Weights of a small transformer language model.
Architecture: LayerNorm before each block, rotary positions, biases, untied embeddings, attention and MLP in parallel.
Each number is 128 + 32 x the weight over the matrix's rms, rounded and kept within 0 to 255. Layers, rows and columns count from 0.

# layer 4 attention value, 288x192, rms 0.0366, rows 154-159, columns 128-191
[[162  88 126 115 126  81 132 148 103  69 104 136 136 152 190  96  92 106 124 129  87 160 131 121 132 118 148 163 115 128 187 139 183 185 126 140 232 141 142 136 137 140 143 195 150 163 149 139 132  59 127 129 109 127 124  89 156 114  96 121 124  83 129 163]
 [134 175 153 122 158 144 186 131 111 103 180 104 171  85 185 115 181 162 134 175 122  92 129 123 176 193 151 122 124 165 133 113 110  81 125 168  93 147 176 101 111 148 148 158 165 136 114 147 140  87 112 189 143 172  72 142 178 127 134 169 138 134 127 160]
 [129  99 112 141 160 127 149 122  66  49 162 105 180  88 108  94 114 144 159 107 100  90 135  74 157 152 176 132 105 144 174 142 122 145  54 130 161 150 148  93 122 102  81 131 108 150 106 167 103 131 132 153 162 136 154 118 124  92 151  75  94 122 130 115]
 [ 98 152 178 103  99 128  50  94 139 162 126 104 131  90 186 153 161 172 119  78 104 100  90 159 163 127 169  90 142 178 153 166 130 109 115  97 123 129 127 122  87 121 123 128 147 121  95 116 103 159  96 128  73  87  70 129 172 132 142 172  98 131 159  88]
 [ 99  93 111 149 151 108 166 113  87 173  73 168 123 147 134  91 140 176 144 105  73 100 139  93  63 148  78 142 170 171 134 100  68  88  96 176 112 147  65 126 123 135 121  94 141 107  34 140 136 123 180 159 108 108 205 133 174 200 136 182  75 156 138 107]
 [141 113 127 181 153 147  73  59 131  97 190 144 122 103 179 157  46 161 193 120 118 118 135 141 154 228 151 143  95  59 134 176 109 226 121 159 158 126  94 128  63 142 110  97 172 111 132 126 111 136 162 132 102  87 126  88  95 171 135 112  50 189 183 176]]
# layer 4 attention output (transposed), 288x192, rms 0.0263, rows 154-159, columns 128-191
[[ 93 122 156  79 136 169 145  62 117 147 128 131 129  79 162 203 103 172 127  83 183 111 122 129 125 169 122 103 133 109 145 136  66 123 163 158  46  97 109 157  52 147  95 127 104 116 146 119 162 154 136 166 121 123 101 145  87 121 117 120 102 100 126 125]
 [129 126 143 127  77 136 150 104  92 113  96 110 133 101  86 121  86 136 141 161 144 115 121 165  99 121 146 102  90 128 169 169 129 123 135 100 116 145 125 137 118 135 127 141 135 141 126  80 160 185 148 142 150  88 126 161  99 147 109 108 143 134 184 122]
 [151 106 132  99 103  68 117 127 124 119  91 155 126 135 143 199 145 164  70 121 175 131 141 187 134 127 124 113 129  85 146 138  98 122 146 106 110 132 155 193 117 192 113 120 125  96 136 156 131 156 123 135 166 156 138  97 109 119 141 144 105 183 118 133]
 [201 148 109 118 144  95 185 168 137  71 144 128 103 198 121  95  60 104  93 167  97 147 159 129 121 108  90 156  99  85 127 123 104 122 114  62 131 168  84 124 160 100  54 105 144 161 103 115  97  65 127 109 196 161 193 153 156 143 162 110 134 152 136 154]
 [141 199 131 111 189 161 133  70 173 123 110 124 100 116 142  79  64   8 143 161 112 172 146 124 209  77 154 117  53  92 103  94 168 169 133  98 149  89 148 129 178 145 105  85 122 135  93 156 151  71  80  90 153 145 106 117  62  81  51 126 134  90 114 101]
 [125 139 102 114 122 102 132 173 136 103 125 112  80 208 156 145 177 174  56  98 154 153 100 161 136  92  89 151 181 167 126  84 127  66 153 100  92 160  99 165 152 137 106 120 147 140 111 100 142  68  99 146 126 148 157 171 169  57  72 107 139 105 102 141]]
# layer 4 attention query, 288x192, rms 0.0452, rows 160-164, columns 128-191
[[112 145  88  90 118  86 146 128 111 113 136 152  41 132 115 110  87 130 116 175  75 185  73 118 140 132 107 102 142 148 106 117 157 102 119 121 167 160 105 107 159 117 139  99 109 153 106  89 168 159 110 132 144 164 197 125 186 190 120 168 132  72 143 140]
 [151 119 101 120 125 164 185  68 187 170 120 167 139 119  44  92 193 130 143 124 169  59  97 107 166 181  96 182 155 120 131  88 150 125 128  46 152 124  66  57 114 115 154 160 164 128  86  79 128 119 120  93 167 125 121  81 119 116 132 158 124 134 108 164]
 [123 144 169  92 119 106  88 146 104 183 115  80 152 152 198 152  60  98 152 123  86 240 174 171  79  24 126  89 187 121 126 160 134 154 106 193  96 115 123 168 158 187 179  71 147 170 128 108 120 152 150 126 107 119 139 119  94 128  95 137  98 132 117 115]
 [154 141 125  79 130 110  76  78 112 175  94 103 133 120 125  84 103 114 145 113  97 184 133 132 163 125 161 192 150 137  34 137 123 135 104 145 146  86 141 122 126 161 196 129 173 155  87 109 149 150 160 188 123 150 139 150  93 163 145 148  97  65 172 158]
 [124 155 111 157  87 124 151 132 124  55 105 131 152 230 134  94 137 150 128 128 162 120 134  97 135 122 115 119 108 108 137 111  93  96 160 128 125 114 122 128  67 103  96 124 160 101 113 102 102 135 134 129 102 133 148 143 131 119 100 119 122 119 140 159]]
# layer 4 attention key, 288x192, rms 0.0447, rows 160-163, columns 128-191
[[ 77 110 146  80 116  86 138 107  53 139 127  72 123 119 166 173  78 110  63 219 133 194 160 188 172 160 159 114 182 238  96 105 132 163 159 176 184 108 172 177  97 196 130  86 144 166 190 134  77 206 177 146 153 159 204 170 142 172 126  92 135  96 109 160]
 [137 134 116 125 120 173 152 145  56  59 176 147 124  96 128 145 185 101 142 161  52  97 110 160  74 168 136 105 155 124 118 113  90 137 138 148  93 134 127 138  68  85 106 171 199 152 111 119 137 152 173  94  97  95  87  76 106 158 134 145 101 145 126 161]
 [ 77 165 115 107 136  78 124 178 110 182  85 152 111 165 155 176 119 123 133 162 135 134 141  75 167 110 151  84 112 133 109  83 128 116 175 155 202 117 211 155 118 158 103 135 110 130 119 149  87 176 109 140 175 122 154 170 146 129  87 127 143 129 168 196]
 [ 79 143 171 165 137  81 127 103  63 164 160 102  77 155 153 118 105 128 112 180 123 147 139 147  98 111 135 114 173 139 159  85 138  90 168 141  82 120 147 142 100 151 104 127 175 142 126 139 101 131 115 211 123 148 166 142 132 136 108 134 180 123 130 166]]